Weights of a small GPT-style language model, trained from scratch on English Wikipedia: width 320.
Each number is 200 + 20 x the weight over its row's rms, rounded and kept within 0 to 999. Layers, rows and columns count from 0. The size before them is the row's rms in percent of the matrix's.

# layer 9 MLP down (transposed), 832x320, rms 0.0404, rows 445-474, columns 160-239
095,195,262,159,190,214,191,180,183,156,188,190,180,201,205,188,192,220,229,186,208,215,182,207,232,186,215,210,230,211,209,192,216,213,150,177,188,213,208,159,171,223,193,184,192,196,187,212,185,162,192,236,199,228,173,173,199,201,214,234,216,217,185,188,166,185,202,183,232,205,170,206,190,228,192,229,179,219,221,193,205
106,223,206,246,215,208,171,192,212,176,182,230,200,210,210,170,184,193,189,185,222,228,219,208,201,202,225,220,191,174,160,204,201,194,237,186,210,216,197,214,211,196,199,154,237,207,232,204,190,212,191,212,194,227,190,195,194,198,183,184,199,225,217,247,259,173,225,191,204,190,187,226,223,180,176,213,227,188,207,192,204
099,203,213,193,228,183,219,199,234,179,184,158,176,210,185,178,206,220,178,195,194,203,227,199,249,190,209,210,171,240,189,198,228,218,187,203,194,195,192,233,212,200,179,225,189,181,191,228,201,196,171,229,193,174,216,196,206,196,172,223,197,189,202,201,213,166,214,186,187,189,175,155,213,181,165,201,168,153,190,221,211
106,193,219,218,155,175,190,177,197,203,171,244,186,182,165,195,204,177,205,209,205,222,165,186,231,216,253,224,174,217,191,210,177,210,186,173,207,216,182,218,211,179,214,206,218,232,222,210,224,168,167,203,195,153,209,219,167,224,182,175,192,247,167,181,183,169,217,197,184,211,218,194,201,196,187,207,173,213,220,187,210
105,187,196,223,189,206,235,177,192,187,182,189,181,206,230,196,196,207,224,168,215,205,202,237,172,213,168,183,201,181,189,176,186,184,211,217,188,225,226,183,215,174,209,171,180,208,167,181,196,255,193,194,189,198,207,187,181,217,173,224,176,193,220,175,238,219,209,182,199,187,214,212,195,199,214,184,183,192,200,189,234
104,208,172,222,191,237,203,208,222,206,224,190,167,192,226,189,204,208,208,208,160,190,175,168,202,200,226,192,200,201,160,203,185,211,198,208,212,193,199,207,194,175,186,210,199,228,174,194,215,199,216,244,213,207,247,220,214,234,216,209,184,175,226,186,198,193,225,193,226,219,217,218,224,167,206,188,218,203,187,242,198
097,195,217,205,245,194,196,215,196,205,224,205,169,155,207,183,166,216,185,204,202,184,233,198,196,181,195,212,257,190,201,214,189,187,216,171,179,226,226,181,214,234,211,144,187,171,213,183,187,185,231,200,211,172,170,192,212,235,188,185,185,222,202,206,217,210,189,188,200,147,187,196,194,191,191,180,157,163,205,209,213
100,201,203,202,211,179,173,197,180,204,191,184,205,214,183,174,205,218,189,210,217,207,207,171,249,217,242,185,189,183,220,172,205,185,203,185,178,177,229,197,170,211,206,184,191,200,176,210,160,218,170,222,199,206,199,196,184,206,198,198,187,196,203,204,200,210,213,163,171,205,220,213,217,199,194,223,208,193,153,160,185
106,201,232,216,247,244,207,205,204,177,199,205,196,202,207,192,202,212,208,182,196,217,195,213,184,192,210,175,223,201,220,226,181,181,172,215,194,209,193,169,199,194,223,226,239,201,194,201,173,179,201,161,229,195,196,200,144,209,215,195,225,197,208,225,222,173,182,188,221,177,179,203,210,178,161,179,186,216,209,190,189
104,215,231,198,193,208,162,218,185,170,200,234,187,189,199,191,198,208,228,215,193,182,195,242,169,212,173,209,157,187,223,200,195,186,198,182,216,227,183,178,236,191,146,218,185,196,211,165,213,163,196,175,201,222,238,214,218,184,178,196,211,260,205,166,193,186,195,227,197,202,167,214,184,173,246,195,222,206,198,209,193
100,188,240,193,174,196,209,209,235,213,211,181,186,196,164,202,201,182,194,216,202,243,216,225,218,217,209,231,160,193,196,192,192,187,182,223,180,171,178,203,173,184,198,192,230,170,184,207,206,200,199,192,227,220,204,231,204,177,186,180,204,200,239,195,194,202,204,211,224,222,211,188,178,189,182,212,208,179,189,205,194
093,209,184,214,152,162,211,186,186,209,194,219,212,256,199,197,205,236,189,200,208,234,209,209,203,192,232,155,209,207,223,210,185,205,196,203,221,177,192,185,163,233,216,222,243,213,195,202,187,179,161,205,184,156,180,198,222,210,206,186,225,184,192,215,196,197,202,220,231,183,173,197,192,209,202,227,216,193,224,204,188
098,179,191,183,182,212,196,210,210,234,186,192,188,212,195,206,229,195,224,158,206,207,209,199,217,188,210,183,210,201,231,196,216,216,183,185,242,199,191,249,221,201,187,212,206,200,172,219,203,222,199,189,189,238,193,204,183,209,233,187,221,192,173,168,197,220,216,164,246,182,160,203,232,191,217,204,191,185,163,206,225
098,157,209,212,193,204,184,184,178,235,175,222,197,199,197,197,246,203,183,210,186,212,205,194,194,194,186,216,200,246,212,185,186,212,185,195,163,168,178,200,191,199,206,190,196,189,194,204,214,200,203,196,230,191,214,160,194,221,178,170,150,202,211,236,183,192,177,228,190,217,224,161,207,235,193,206,200,247,213,193,184
099,197,180,212,170,186,202,181,208,219,199,217,218,230,217,219,192,206,214,244,193,204,178,194,244,170,230,235,194,207,196,234,235,182,245,207,206,200,186,189,200,201,216,216,216,195,207,191,243,206,219,168,158,187,192,212,203,224,219,182,196,193,204,165,215,175,206,162,215,182,207,193,210,191,170,169,181,224,201,201,174
106,207,210,209,201,195,210,243,220,201,226,200,214,241,214,203,200,226,177,207,228,157,192,178,204,209,224,225,181,200,192,207,205,200,182,174,179,200,201,199,222,183,183,203,193,174,205,197,178,206,209,215,173,225,185,209,173,205,219,160,203,179,180,154,206,227,195,189,214,197,240,195,224,213,210,211,203,211,203,235,189
105,185,183,217,260,249,205,208,203,179,180,164,214,172,182,207,171,216,191,201,194,177,172,211,184,209,202,212,159,209,224,211,168,207,235,233,160,190,196,198,186,206,198,192,186,198,169,192,208,196,213,185,160,236,184,233,229,187,184,235,185,198,186,203,203,161,183,174,197,239,214,212,174,175,188,179,205,200,221,223,205
097,218,199,190,278,182,196,153,201,200,192,210,198,203,206,204,231,179,197,190,190,186,205,188,176,206,207,194,213,204,193,193,196,173,201,193,192,215,205,212,209,212,194,179,222,209,207,203,212,181,178,215,207,194,198,179,169,193,213,217,217,209,150,216,208,203,211,208,202,209,190,201,181,198,187,210,224,199,204,216,194
099,185,221,206,190,232,213,187,248,191,180,195,236,175,200,212,170,189,222,191,202,215,194,194,195,216,200,187,200,199,184,199,195,196,182,187,205,207,197,194,181,177,185,221,203,200,168,212,175,177,189,223,193,168,222,201,209,165,192,275,209,216,202,200,223,184,219,193,185,194,183,196,215,208,222,163,207,215,217,218,213
100,194,226,192,202,220,222,220,219,222,179,208,199,224,206,215,173,213,189,240,210,195,198,231,205,228,240,199,205,196,180,225,153,209,204,198,185,171,217,199,207,226,242,202,156,221,208,225,216,219,213,191,189,207,182,195,192,205,183,199,207,203,212,184,211,208,186,223,141,211,197,182,172,222,211,198,199,213,177,217,193
097,226,190,217,223,206,189,206,215,170,197,159,224,199,182,210,201,180,220,200,193,149,176,169,187,207,179,200,223,239,209,182,207,188,206,172,184,204,210,170,203,217,210,234,189,195,187,217,191,179,242,198,170,216,221,199,226,201,169,197,165,202,172,209,191,232,191,190,190,211,186,212,211,206,191,198,199,209,205,209,196
105,174,164,213,188,219,197,231,188,238,194,207,209,185,200,204,211,198,180,206,171,233,189,207,210,207,191,205,187,211,219,208,192,225,226,204,200,249,191,183,190,225,201,197,237,262,203,213,185,211,269,214,221,215,197,218,177,247,205,188,237,211,193,189,177,172,180,202,204,180,167,226,194,158,221,193,196,184,199,175,202
099,205,183,248,175,190,214,179,172,199,209,208,198,172,225,205,210,258,187,185,162,194,204,158,200,156,205,191,170,215,181,198,213,185,178,216,210,214,213,196,209,210,189,193,174,178,217,189,166,172,181,200,222,203,238,188,177,192,176,216,182,214,204,212,203,211,217,187,220,196,199,177,215,177,253,216,194,179,230,171,198
097,191,193,202,193,199,206,196,214,225,199,207,175,226,226,202,191,238,176,182,174,223,173,218,198,219,185,185,173,167,221,209,225,205,203,180,239,201,198,206,195,161,163,225,194,204,201,214,173,184,224,208,217,201,200,137,203,184,215,166,213,186,209,201,197,257,211,190,179,180,210,192,172,199,176,196,198,200,199,203,184
094,182,221,184,208,169,211,208,202,176,199,204,197,198,189,183,182,218,185,218,173,181,218,267,260,181,210,188,191,213,180,203,224,190,236,202,221,212,185,160,236,195,192,241,202,236,216,191,209,198,217,209,194,206,220,225,198,181,227,184,165,212,176,184,216,212,208,216,209,189,164,167,197,211,215,211,203,213,206,182,192
092,224,183,181,187,199,225,196,169,193,178,190,218,192,206,202,222,203,238,177,199,163,191,198,189,213,196,220,208,194,216,202,195,185,173,204,203,176,210,192,195,196,190,204,202,222,190,184,192,173,182,206,216,199,203,233,194,234,148,216,226,194,217,196,191,178,208,194,229,210,199,190,196,208,242,191,214,181,239,181,245
098,247,202,204,193,180,188,228,209,202,179,202,196,183,234,173,185,216,202,237,193,192,252,183,180,221,199,212,210,210,179,166,199,218,216,191,198,191,182,186,199,224,218,196,205,246,194,163,182,200,188,214,178,191,197,186,197,215,172,170,203,231,229,181,217,237,194,159,190,179,204,225,228,208,223,191,225,185,181,196,193
101,210,197,219,75,203,199,207,215,178,187,200,177,190,198,195,221,181,163,204,215,182,189,195,195,208,190,207,188,221,207,178,167,187,208,207,201,197,207,254,190,216,225,172,182,184,210,196,203,198,199,210,205,174,195,211,189,200,209,171,189,177,173,192,219,211,194,234,226,202,199,194,231,197,197,194,185,191,191,191,193
094,207,184,202,191,213,182,173,232,208,168,178,255,171,214,172,189,157,209,220,157,230,223,184,184,240,230,213,215,209,159,205,202,217,201,213,171,167,193,230,191,190,226,217,220,193,198,182,213,179,194,185,238,220,210,195,207,217,183,203,192,236,194,218,173,200,226,221,237,188,222,198,211,185,193,204,209,210,231,191,187
095,155,237,181,179,183,232,219,207,207,226,193,182,206,180,204,169,197,248,189,221,207,188,203,208,205,214,182,201,200,227,230,196,194,209,201,216,202,164,206,187,215,214,197,202,227,222,201,197,231,215,216,195,193,200,217,178,193,196,188,221,190,178,202,209,235,198,174,216,212,176,218,222,197,198,205,225,218,221,213,213
# layer 9 MLP gate, 832x320, rms 0.106, rows 446-474, columns 160-239
108,202,199,204,196,189,215,216,191,183,224,217,196,191,198,221,212,228,187,181,186,204,230,198,230,195,180,203,184,206,156,203,230,178,188,173,190,244,203,207,207,187,192,213,284,209,223,215,203,184,197,234,198,199,204,214,194,169,178,176,181,192,196,225,179,171,230,203,219,213,205,180,201,175,190,213,186,195,189,198,195
095,208,185,183,164,176,187,210,172,206,209,208,239,233,227,199,163,193,215,202,196,208,248,205,204,227,170,176,252,216,190,187,216,227,188,199,203,223,147,187,199,194,204,195,215,193,199,177,204,196,187,168,189,175,179,200,185,167,234,207,182,175,219,220,170,189,196,211,231,172,198,171,230,208,198,212,183,160,204,183,197
108,170,122,205,202,184,197,221,200,193,213,198,211,173,207,185,173,188,167,234,186,192,220,193,180,208,245,194,259,208,215,205,219,204,189,215,224,227,246,182,196,186,187,201,239,214,182,202,191,223,248,205,197,225,203,182,211,212,225,193,196,176,206,202,240,206,193,160,181,239,205,196,199,205,178,193,217,193,187,210,176
099,208,214,195,212,182,191,174,209,158,193,217,214,196,232,205,156,189,207,178,211,195,211,204,195,145,172,211,188,207,193,163,211,186,210,242,184,182,170,201,166,184,175,203,192,220,187,186,181,210,185,190,230,152,185,193,176,212,214,179,169,223,200,220,183,221,184,205,224,214,215,176,213,164,225,161,219,204,205,196,190
103,183,229,201,176,195,192,207,203,182,192,170,190,205,242,225,195,201,223,216,222,206,209,182,226,155,205,218,211,238,182,179,163,177,181,204,177,221,214,169,199,262,172,211,194,202,181,207,196,233,206,207,208,227,222,242,211,193,227,220,236,202,218,214,201,198,219,209,210,184,225,214,238,216,244,221,181,229,198,209,174
097,206,157,210,197,222,190,191,172,226,200,166,197,180,220,214,183,198,220,224,199,211,241,188,216,207,212,188,221,248,204,179,181,195,183,176,223,229,235,199,217,194,214,176,191,217,185,191,209,184,187,238,187,182,207,199,170,200,191,180,197,234,191,187,203,235,214,243,168,214,177,208,215,192,198,185,206,225,224,173,210
099,235,167,183,183,184,161,202,193,162,162,211,206,201,195,182,184,210,196,185,212,197,207,203,216,206,200,239,171,215,226,229,199,202,185,168,201,229,205,209,216,175,201,229,221,159,189,191,216,230,204,208,203,177,198,200,171,191,206,197,185,205,159,223,185,176,228,170,207,187,189,218,207,225,211,235,213,149,186,171,195
106,217,163,222,209,266,204,215,168,172,197,202,203,171,187,178,214,195,199,226,231,218,205,225,215,216,201,210,200,236,233,212,152,176,213,205,189,210,191,205,191,204,195,187,205,204,215,203,203,179,189,200,204,207,200,208,197,172,190,169,165,227,193,186,209,202,193,187,189,196,222,166,211,205,174,214,185,227,204,209,194
106,205,205,191,217,190,188,229,191,185,206,168,236,207,201,178,205,159,172,194,199,177,182,187,194,146,210,225,186,173,191,213,219,174,189,187,178,178,223,199,164,214,197,219,201,196,217,209,190,201,164,190,219,216,215,183,218,207,246,226,209,215,192,190,219,197,176,195,186,225,182,230,185,205,214,196,182,170,187,230,196
091,233,206,202,178,195,198,223,198,213,221,226,172,207,210,158,172,159,258,227,192,172,204,216,193,187,189,212,205,216,201,209,178,208,208,224,211,184,202,238,201,212,184,217,222,205,175,203,210,192,221,163,193,205,195,158,184,188,188,194,224,238,207,165,198,201,213,207,200,178,171,194,175,207,214,237,191,204,182,220,167
095,197,230,200,189,209,213,228,196,215,213,234,181,203,201,189,190,193,219,219,185,177,171,180,210,193,158,195,178,189,207,193,197,206,166,214,187,205,156,201,201,210,190,226,238,196,154,179,184,172,199,178,208,196,192,164,199,221,209,200,195,158,179,223,198,209,204,199,219,198,185,176,203,223,202,194,206,200,179,195,176
094,208,223,190,186,195,199,226,192,187,237,200,186,185,193,185,175,217,198,209,213,205,202,203,175,185,230,215,207,215,234,203,183,188,196,237,185,207,179,239,221,260,231,210,216,197,264,193,198,204,200,223,201,185,217,178,204,193,206,233,201,196,215,236,247,201,191,196,198,258,215,173,210,192,205,213,190,199,227,198,196
099,177,208,203,178,132,196,208,179,173,172,191,217,210,191,179,234,192,187,253,197,188,191,215,201,170,195,214,190,226,201,189,216,191,203,216,238,164,210,186,184,209,216,189,214,169,217,226,183,199,205,185,223,210,194,178,188,209,211,234,229,195,232,227,207,186,170,170,232,204,196,155,205,214,212,215,168,213,210,202,206
102,209,182,160,185,204,207,224,221,212,194,199,208,202,190,172,199,201,160,223,205,225,219,195,182,202,189,195,185,203,230,177,209,160,208,161,191,199,195,175,186,218,206,186,218,220,185,170,223,187,183,175,165,185,188,220,221,182,169,206,201,185,158,183,207,194,231,192,220,199,192,221,202,190,201,176,219,199,197,275,235
101,221,191,207,213,202,170,231,204,190,208,194,207,197,202,197,194,193,215,214,202,158,201,183,208,142,231,197,221,203,188,179,195,211,233,192,207,181,208,194,204,182,206,235,214,213,171,195,219,197,196,210,218,198,209,190,165,239,190,192,190,205,184,205,214,201,218,187,188,172,210,188,189,154,223,158,199,225,165,182,188
100,203,202,168,241,217,248,223,173,209,211,190,209,202,191,146,210,198,228,208,160,222,212,229,200,224,157,195,197,196,184,192,187,193,258,190,258,186,216,214,179,189,191,194,193,228,229,164,229,216,207,216,236,210,188,228,214,186,174,207,188,181,217,190,195,201,214,166,217,208,207,163,184,210,223,181,195,219,174,198,190
095,213,191,184,212,223,172,183,219,203,213,197,180,176,234,224,205,187,229,180,196,207,185,221,169,198,224,200,193,216,204,189,183,196,238,191,234,223,198,207,178,204,182,222,217,220,226,238,190,222,231,211,204,185,183,199,218,173,185,163,181,218,204,170,218,197,186,202,203,227,201,165,162,234,183,196,175,204,164,207,191
101,210,163,205,185,166,181,221,201,197,198,217,216,176,228,190,202,185,198,211,189,192,174,188,200,201,244,207,244,205,216,195,206,197,203,226,166,213,212,224,199,211,156,203,217,213,219,168,249,199,213,223,187,219,197,199,207,228,180,209,169,223,212,184,186,230,191,196,185,210,193,212,180,174,235,197,167,231,181,221,195
105,222,211,206,213,210,199,221,166,201,193,223,178,188,208,169,225,186,198,205,194,200,199,212,218,212,222,238,234,198,199,208,195,209,228,196,219,181,185,220,192,175,224,194,196,211,190,184,228,166,174,208,214,213,179,222,218,253,195,184,220,194,186,165,199,193,237,196,188,184,155,204,208,191,205,210,181,212,163,243,152
106,194,176,231,206,231,178,199,204,209,214,209,195,198,184,172,200,199,188,225,202,228,230,181,202,204,201,206,185,202,190,232,193,188,188,204,196,202,197,170,186,211,213,212,217,166,199,166,191,220,208,221,205,221,205,193,232,194,213,202,223,210,210,150,226,225,159,215,186,173,208,196,215,195,253,189,196,203,204,155,187
108,202,223,193,213,196,204,196,202,183,209,201,188,202,172,190,189,166,188,197,225,220,193,210,195,161,221,212,162,183,194,215,167,207,231,162,190,213,200,186,216,198,230,207,196,181,184,183,186,191,175,228,192,198,165,225,192,206,216,171,195,227,213,198,200,196,177,221,174,193,222,209,203,204,203,212,190,222,170,216,209
106,221,174,257,217,164,215,201,177,216,222,202,240,196,197,215,198,206,240,168,196,221,214,179,189,182,199,190,194,171,208,224,198,178,201,187,204,230,203,181,193,206,165,224,220,189,181,199,183,199,194,206,214,203,220,236,193,213,209,201,206,218,236,221,207,218,200,200,199,249,193,159,205,178,174,161,179,198,188,189,167
099,166,214,181,183,200,227,189,205,228,182,139,173,236,215,189,167,206,189,211,225,205,210,192,225,236,215,223,217,233,221,176,218,202,207,210,208,209,198,222,205,193,190,233,218,213,178,215,196,210,192,220,213,213,203,190,165,198,193,219,211,179,201,190,207,198,191,191,207,180,209,165,194,191,223,219,188,207,213,204,204
098,219,212,186,192,210,189,195,186,218,213,240,186,208,180,217,202,201,222,167,205,188,217,209,237,184,219,212,199,204,194,223,163,201,176,179,191,190,188,220,225,201,207,220,246,219,182,193,208,176,181,221,221,222,229,202,181,184,212,184,203,191,156,156,241,197,176,190,199,190,187,173,189,195,176,193,195,212,212,234,220
096,181,192,220,199,205,203,205,182,171,215,194,202,203,188,187,167,185,203,170,195,252,190,207,206,211,210,198,199,192,188,202,187,176,187,188,232,169,219,204,215,212,177,212,216,173,188,188,195,203,179,183,175,186,208,196,190,227,183,172,189,171,201,220,180,191,168,188,208,186,210,203,227,197,218,191,216,225,188,209,185
099,188,161,164,222,167,197,210,224,195,191,199,225,155,207,208,200,197,205,198,220,218,221,190,204,215,126,197,235,179,187,194,175,197,204,188,200,225,212,215,162,176,172,209,224,235,255,209,189,191,203,187,226,202,183,179,199,201,228,197,208,220,203,188,223,179,192,184,214,187,204,169,194,239,195,190,197,228,183,231,214
095,224,190,177,247,214,198,250,184,171,226,225,189,197,204,182,194,210,204,221,190,224,203,221,208,183,198,192,211,245,204,205,189,189,214,186,190,196,167,187,190,198,203,201,200,197,209,198,241,200,194,198,207,216,202,173,201,171,181,207,198,237,211,187,231,208,208,166,168,253,168,199,170,172,207,225,205,154,215,215,203
096,194,191,229,228,212,192,170,216,163,215,206,172,182,209,245,179,171,211,206,160,205,188,191,215,186,193,208,217,199,194,190,212,170,189,209,221,195,226,188,184,188,218,194,199,199,214,209,178,208,248,224,217,201,195,205,178,249,235,188,180,210,187,187,184,192,177,228,214,195,206,183,226,134,179,212,187,180,224,222,204
100,181,173,254,204,175,208,198,160,212,183,233,195,206,238,194,226,203,211,185,200,184,186,214,216,212,221,208,190,175,206,141,197,199,236,206,240,176,212,175,186,182,185,190,204,197,204,203,193,209,193,191,163,161,194,248,188,197,212,176,213,201,200,233,202,191,203,190,162,191,202,216,225,195,161,208,185,158,197,231,173
# layer 9 MLP up, 832x320, rms 0.112, rows 446-474, columns 160-239
112,211,220,190,217,199,182,198,178,213,192,207,206,188,205,204,205,195,205,176,217,190,193,185,215,182,213,176,230,197,198,187,207,184,219,203,218,213,183,210,205,214,231,214,234,230,212,200,176,234,203,230,168,174,192,199,188,183,198,155,180,202,181,233,204,226,206,200,216,215,194,210,190,184,166,219,224,163,225,154,180
091,184,169,199,235,194,183,199,177,233,205,180,191,215,209,195,156,223,232,188,202,215,219,224,196,188,205,208,204,175,160,167,170,210,193,216,188,220,210,199,186,172,199,190,172,190,197,233,208,189,193,177,194,177,205,171,213,175,188,176,158,188,243,191,226,190,168,205,198,172,184,183,209,211,197,196,236,209,181,219,199
113,185,211,206,176,227,176,206,210,212,178,203,173,222,176,167,202,224,228,174,190,178,196,221,213,191,204,190,145,201,189,231,188,172,208,192,197,212,213,212,211,195,207,188,179,179,211,206,233,156,197,194,154,164,190,220,195,210,184,191,193,213,205,188,185,171,204,190,221,209,177,192,191,195,179,221,176,218,220,196,218
103,206,204,163,214,207,207,179,222,186,212,221,191,214,194,190,166,183,193,182,207,178,198,215,230,199,197,210,198,184,197,195,209,211,229,217,212,174,204,167,201,189,169,212,178,211,199,174,184,172,227,184,186,204,171,168,202,213,207,191,194,230,224,210,162,191,197,213,207,193,228,155,221,160,233,176,203,147,247,210,189
104,165,215,197,218,214,199,178,192,168,193,216,193,180,216,219,186,164,206,211,197,220,178,195,191,213,195,200,182,185,214,179,154,176,203,213,177,192,190,228,177,222,190,200,174,205,192,197,223,203,243,218,201,250,235,228,194,249,240,158,196,214,180,206,221,223,196,201,207,215,211,197,210,251,200,222,206,224,208,202,236
100,211,214,215,192,214,191,254,174,213,215,193,233,205,206,224,206,206,219,189,220,172,165,211,193,183,218,180,222,209,200,208,157,202,227,215,156,199,191,196,207,208,175,204,219,177,188,195,151,200,203,220,177,210,212,186,199,177,223,169,214,210,183,224,187,218,186,205,186,183,223,181,216,221,214,182,182,180,216,236,193
095,197,219,217,215,208,206,195,227,207,259,189,190,214,193,183,217,200,171,222,192,240,201,160,232,197,171,175,217,224,204,214,221,218,173,205,184,154,178,214,171,204,204,181,216,214,142,218,203,189,194,210,164,174,200,160,199,209,208,170,207,173,170,180,192,185,171,191,173,179,200,166,233,178,182,205,217,224,207,214,211
105,203,176,176,217,238,202,183,174,189,210,195,195,191,202,160,188,176,216,213,231,221,180,200,214,191,181,213,211,267,214,209,195,202,211,190,214,202,206,202,222,203,218,223,249,183,200,219,174,233,208,250,241,190,149,226,183,171,169,211,202,168,152,227,196,218,179,163,246,205,206,198,197,231,209,206,190,182,212,209,194
108,198,203,230,195,178,188,242,164,233,227,211,192,195,178,202,208,205,220,197,219,201,197,193,162,212,172,185,198,206,200,196,211,216,205,188,182,216,213,183,232,174,207,192,198,200,220,225,230,183,169,168,153,202,169,183,188,169,220,186,234,188,204,208,177,207,181,183,182,241,178,174,150,156,174,207,211,215,202,178,203
094,169,201,173,203,202,213,185,189,210,186,205,226,237,221,199,198,213,211,219,232,212,164,194,197,193,238,174,201,198,180,191,216,195,218,207,190,194,184,189,212,190,195,196,173,242,206,175,183,261,201,218,217,176,233,211,211,213,185,162,184,203,200,189,208,190,211,230,196,215,195,225,172,232,199,185,200,196,215,204,192
096,206,204,186,168,205,200,191,203,205,205,211,199,203,183,235,230,169,199,189,196,198,171,205,198,249,168,184,206,197,203,185,211,199,176,194,202,184,171,186,179,188,197,190,189,199,185,165,183,208,203,212,205,154,208,220,200,181,206,205,197,216,230,200,196,186,207,176,225,199,175,204,210,193,192,207,204,179,218,211,167
098,162,190,170,183,188,167,221,146,182,190,238,175,215,200,219,231,196,208,202,205,197,212,184,181,168,204,210,223,167,162,192,199,217,178,195,168,193,186,219,204,217,167,223,189,187,187,159,197,186,189,193,179,199,196,215,147,180,203,180,176,245,223,183,185,226,196,182,201,205,194,199,188,203,198,182,192,209,202,242,190
100,200,232,226,206,183,223,165,163,214,168,213,237,179,177,188,201,174,207,201,187,185,166,229,191,200,228,220,190,201,168,228,182,227,188,201,213,171,228,237,177,171,199,192,186,198,229,201,213,180,214,173,194,213,188,165,206,220,182,179,221,214,232,196,219,199,186,205,190,216,210,192,132,168,204,194,203,187,189,227,186
102,191,185,219,194,207,207,183,207,234,152,200,199,176,175,183,222,199,194,239,179,199,182,180,219,196,220,213,205,183,198,191,215,175,202,216,227,202,182,180,171,190,167,190,212,208,186,239,228,195,155,217,206,231,166,189,215,199,214,158,189,160,199,177,205,211,196,215,176,192,165,200,209,223,202,187,210,197,162,181,219
101,216,243,193,213,199,186,186,208,184,201,236,202,226,174,204,226,190,197,213,166,235,185,201,222,189,202,209,203,240,219,233,229,183,193,175,202,210,221,219,223,213,224,176,198,197,186,184,177,227,221,197,181,230,207,233,198,197,184,185,201,199,242,169,210,199,200,220,236,206,207,208,186,181,205,173,210,173,183,207,200
106,201,212,206,229,255,196,199,216,224,189,196,209,179,231,195,190,231,183,211,202,188,213,225,201,211,234,176,214,220,182,208,209,216,159,204,207,205,195,194,204,202,209,210,179,218,178,249,213,212,198,204,180,226,209,222,197,203,236,181,227,195,216,172,183,183,193,215,195,175,212,200,162,212,183,197,200,198,169,198,205
096,179,201,193,232,191,171,199,200,213,207,169,200,224,209,215,180,203,234,221,226,216,211,203,204,199,232,226,228,187,188,221,178,211,235,202,240,185,204,228,194,212,194,184,170,209,197,187,187,199,201,179,202,195,181,192,215,123,188,209,195,237,219,177,193,238,202,187,206,228,201,224,231,201,190,125,195,170,196,193,153
097,207,220,170,199,198,155,171,219,214,226,213,178,204,215,197,205,236,243,142,191,182,192,236,207,167,185,193,176,196,193,200,230,186,188,181,245,187,217,234,226,230,191,210,189,157,174,189,183,239,164,207,237,216,211,206,193,202,226,178,239,201,190,205,190,189,185,185,204,190,170,223,192,188,193,207,207,186,197,189,188
106,208,173,210,214,224,210,229,218,219,211,181,178,180,177,226,206,251,202,165,190,192,182,200,201,217,184,203,196,190,224,202,216,197,186,220,222,165,191,220,165,194,213,235,175,219,216,201,200,202,152,155,196,228,179,212,180,194,210,182,184,198,166,211,201,181,246,190,206,190,167,160,172,205,179,205,228,209,215,220,190
098,199,227,169,222,203,207,203,152,226,202,219,184,236,163,229,244,218,207,224,189,211,212,229,193,210,191,174,251,203,188,254,194,214,220,214,208,208,187,213,209,212,227,173,201,198,201,219,220,205,221,171,203,190,206,215,198,200,202,205,186,237,185,232,188,192,238,212,203,208,225,180,188,191,218,187,241,195,195,238,210
110,189,222,214,214,198,195,169,185,215,192,216,201,230,208,183,207,241,206,181,209,176,206,190,196,185,216,212,176,197,223,200,235,226,189,197,202,210,196,172,196,192,166,198,213,193,194,184,190,205,206,189,219,196,211,224,213,188,197,218,237,186,179,163,197,213,170,183,275,206,202,218,193,213,158,186,213,191,196,185,198
099,169,163,189,188,166,218,230,172,191,195,189,215,189,205,216,214,173,192,180,203,186,187,186,221,205,181,188,198,234,186,201,190,163,173,185,203,202,193,179,183,185,180,196,219,184,221,213,204,193,171,198,173,210,237,199,230,182,232,240,226,189,180,213,173,191,246,204,208,221,177,217,211,221,175,215,170,232,197,215,188
098,218,181,172,205,192,182,166,194,206,224,225,174,178,191,183,165,210,188,228,196,192,187,193,186,213,189,209,189,204,182,203,190,212,220,195,185,184,165,187,207,164,196,183,192,206,179,183,205,187,194,189,214,192,232,200,202,170,186,187,201,180,210,217,196,199,183,240,194,197,221,170,226,242,199,220,230,214,166,215,168
092,174,216,212,201,191,212,222,207,208,172,196,193,218,241,227,188,165,209,211,190,184,208,240,163,201,175,206,158,172,181,218,204,196,202,174,199,187,180,188,203,179,177,209,195,186,175,220,188,165,200,220,191,221,179,166,183,215,196,223,195,185,206,186,237,194,187,189,198,204,192,197,233,239,194,209,227,202,177,217,168
095,200,198,186,212,204,236,189,190,219,175,179,192,211,177,196,214,192,212,147,209,214,198,176,243,237,199,180,205,185,181,202,187,221,183,196,190,212,232,132,184,186,222,187,206,201,218,186,203,169,192,194,213,215,193,196,167,196,163,179,196,188,213,207,183,225,194,190,224,223,215,211,217,237,212,166,203,211,235,198,195
096,186,208,156,190,197,216,222,175,191,175,207,212,191,200,213,202,220,207,166,224,197,205,233,206,223,185,216,227,183,191,186,210,206,222,193,189,186,194,275,190,206,173,210,176,197,225,192,206,210,200,219,215,187,218,176,162,242,243,210,205,210,168,196,186,196,218,192,197,224,228,174,201,204,224,195,199,204,191,226,172
098,221,191,233,175,164,203,224,208,207,228,198,177,221,192,204,185,220,157,223,200,221,173,196,196,169,195,195,190,173,152,198,206,198,194,179,189,190,194,194,191,203,204,206,211,220,212,186,168,164,179,216,217,206,230,205,204,196,197,200,198,195,194,182,187,165,203,193,185,230,201,213,217,196,202,179,201,234,190,175,185
098,218,176,214,204,179,205,161,210,195,191,217,178,238,182,202,229,245,193,187,206,199,178,199,247,226,197,192,185,209,191,165,216,207,198,198,209,183,194,248,192,155,204,199,215,194,233,184,183,188,190,218,208,208,147,192,234,172,197,177,183,185,193,197,224,217,199,176,215,187,185,196,202,193,183,215,178,195,222,226,215
100,160,198,200,206,198,183,193,213,183,186,223,194,177,210,181,203,207,221,204,204,208,197,199,195,230,193,176,209,174,187,212,207,220,171,198,180,205,251,191,184,169,189,223,177,214,221,235,199,206,192,184,196,201,177,170,225,198,189,214,235,218,244,206,242,198,197,227,187,203,208,163,231,192,188,183,176,192,171,225,217